{"num_hidden_layers": 8, "num_attention_heads": 6, "norm": "layernorm", "norm_eps": 1e-06, "rope_fraction": 1.0, "qk_norm": false, "attn_scale": 0.0884, "bias": "none", "parallel_block": false, "init_std_qkv": 0.0175, "lr_mult_down": 2.0, "warmup_steps": 200, "decay_fraction": 0.939, "decay_shape": "linear"}
Each number is 128 + 32 x the weight over its row's rms, rounded and kept within 0 to 255. Layers, rows and columns count from 0. Numbers have three digits each. The size before them is the row's rms in percent of the matrix's.

# layer 3 MLP up, 1536x768, rms 0.0759, rows 143-157, columns 384-575
105:139161160183165165130165144109115124139149073204140120089114091204153131114122089163136182184135133099154153121104105133089133150125102138123130105153126126124128139102067138121103129121154115165174171084161126162112120160161135132178160099112092155173169137151145093125178163126097125056103189150150137062094149115117161150182083144193064128129160143126121150136150160128130119102098106148090127172103087134133080099091160142149149150100136130165122049114147039108147119083119170101157130165086167087149113106169152137135184161024109112084145095127152133177162081138136118176
100:080127116148165132138038087143090153171086114141108141073119095168173126173139182126115143091161119134153125061165087095056146166120116062132168125136131117145116118120114121131169137128138118168126146112121145142095164137084192147165149065170127171150129121129048131112096077165098110153196189112162121109118173093093127098136144127116030123101169135089062094099159152157109136094158164181108167129119154108143136120076170093109137111096113204117174085144088178160079094077138172125117137127064123171142123178084113090141106069196100151155099158143113172158130108148175167127
112:126139135138112186116138117125157128122115122117103183065085175076102163095205128101181158122133111071130124137106180120151105148117164192096111111099098090091106164076137160078101137120112089152085093096091128129149101176155085159121121094182121115124109095138154105110090098121119124156145114138183105086097116122117100109152118109091066123100117089144097154176114103174154135120147148121094196087133142142119123173126148206104103125106152147113102106167136079112094077089126108089194084131153171109138136152165112138165120149105092119129088122172133073104114140211152138131
099:098137144161150124132131149129154139132099126161078072131152113110100095076145140112074139126118184084082140178104166109092117168177106174095145134162097158152132095096143100121173158095055124145147084130158076077149137106135115165146155129118149172142088170168149130071082080133065044091139150080159176141089102125163098148110148116160162204121143108114148144145130131145102153087100170117110088110085087119113144112179118170116139157102095189149152116129139151169098093082172105114132158130163089143148119131088132099134135099160183060170163146137135196097126097139121136157
102:104157137068148117083162136096073118149090171125123174061106129158185129152077116102142128134111173097079095134113142132152101131121109098115154141116065147150086150145086139043182143122120095192101154136118163128155101105154122146134116164116158123113171108070138228124149152115125094095156156120124144145157153139151170095200066104118114114126136131145147140093208126116139134173149135088133138082080132154104136209109109193118100095119104107098087113072121103102157169100132113112180091140131170142159165087159163078150139115161116098091165129198155125198122090051169102158
099:107108129157118074030143139184123168131071068100085173136075085093183102103159154077185123110114122113061118208172141163138107098134200100116119123122129108152112133076097100176118148110126160113063155159179128096149118132109180132113093128147101140110157164114111140111160097128183164108146146162135162164114129111128154179159175133171108134120105128137118069136094132163186168092164141145141177126150101085144157132108080099065140178171184145092187198172193172087118165161125113115148118116160106109133190140121081205148158062115108115132157095164142192080113126148213129108
097:138113165134129144169190075113070139170151130119206199116144117130094146094115121084177124159144193127097204061129137110174151146129153079107083127108152179085099102100127136123137118112142116160104208114099130111145165133093112111133141123132104080142187154066144153215138139151134156103179119172129136138143126080132084117126143131084116134129171132160109148108154033129128087159181148116104102137146149148117176070120112198093113107113096112122119111105128162103155100162081160155183093068133106147188179117132175135073160130118113091090170163141073140160116157155152115126
100:178140120202054078105116165094146125126130113108140154156094099150105169088157141192136140099148156082124125132050132124138081157107120119114186125130064075118123131116109087109147143132103150148150172148098092149069103100160117174099123065082162155103101145042147138119077153153078142157083159171095125087124139138136130111077131062130125104158072158152184165136095113134141134155086130123058086112159087151091107092052146135142154148133137157133143144110125167076155107182097159124165126145107102158146104123133185087097146129211134138130137105171211112127119228110123133115
094:139127125110124147157144137120083101118162098157162127110129154154169149091142123137206212162135126105160124119144134103104126127126083188105174134142177081164172152137164096102156099013190124138169124094159156152089156098120065110116101147174135163174094074190030144140112159147133104132078127094140121176165133121154154099137125138104132146167177070159140126157140122072144140095094125131132127110080135125079070032134125109094129137136101102161100116134106126138135151063150118116139104118148133113101084147149165186118154100124110143163106186137155159161152099202157138183
080:125154118089143103201161131184135077109182125127127107097136116120126121105096108113112161120100114153110127184159144125099132115177139072121104102131130094095098071071126122129139132151149145148079109179124122145161139184105144111124134186161157137196149105222095155128154142129095158159109142099074118119189088070106105178072206103127189177117053114126123146162113136163092132138127130097117142141152110180153199148184162116087103122145161137096143104148134136167110178169182100056149103137130193075147109117161072151135100121120099132084119082140156150133101129141092143102
097:133106093125085060180162190105129170155098146103116093167138170102113067158088155103203105149152111098110179120103153098100140135152173120155089084164136160089109187142143136133110188061093133141077149136100077172115154149059184148193145129107134112118079150126157086122163085130172126107094137107208116104133098123164080140134151155144159095115166166189083088118130124099162169106109137072095113117118088098117136143087131109097099132156131168073178108156171078166132104100183156123092107162118081167144101053116086136135124142150107148127124136168148104102165115127163150099
104:110135175037063083181054116110136127186109157157119080182163083134120087158129155126161120116121191145114077139197152160149102100083098127143116152168170131127154082155093105147187056116159137124108116078155135078156141096155123129062116109195068086127100121173123158119113104167130109117156138199077160132121160144170121155089167168121120110106142169130155142114111152079193104126186081146106161049164150154170140073153125117107119119151187141175090118127109091153148187136199112200099105101140170168163166111194070106148138046165154103132190128095132105137127169158153084112
105:201096118103148073166133100133100123106127188203181117120076128105102137089135110106140074106055119092168107157184146180113098088158119130152115129082143101135072063104137066119085147129161148137123175164050161209123135123071132134119100083133151178073147135090187150125133148224113154169179126142130152173109124117066162107125155150166071160163136034153105136141144089177218092089140155097143093141162074152100137176156089142131056147141070121156174116084131069131129125141064100099139142099105067122141153158166139132115087114173101151163134131108110101134177108163141119148
101:166106119095145097115069101110085181145139102081155154096156175111069050151172148126151083160106157176078088106144154101067104126107094122132127095097146123142136121150115166086155140142146122131076147074197194143130157130139107102098159111189155112124131140134185134121162158050128136137041124131108110056148114150107150107141205108132125113108139109072179123102127135140134120149104148143119158079120140078117117116180153125078100142114119116164174121097166144114146114093109116097114145087123160140100130139073173128134094141141165110165098141078138100170121165071063088197
097:135155165137175081127142105143080148094130067152105150154107131121081165170130094120136114120156149144119121203114197151121167052136106107157141150072077138109127136129136081127129089160121073129107159166107134067153221115116141099149161169123061117155151111165116094079135156092065204108112115099107218114066106166164181119126129083187091109175151150126117160107146126101094124204128141255162139160140057093178124166060176129100143066162171105168119044095106156161151139129114123162108115156138153136115104185104082137112111106168127108170085181095129090157140134134185120132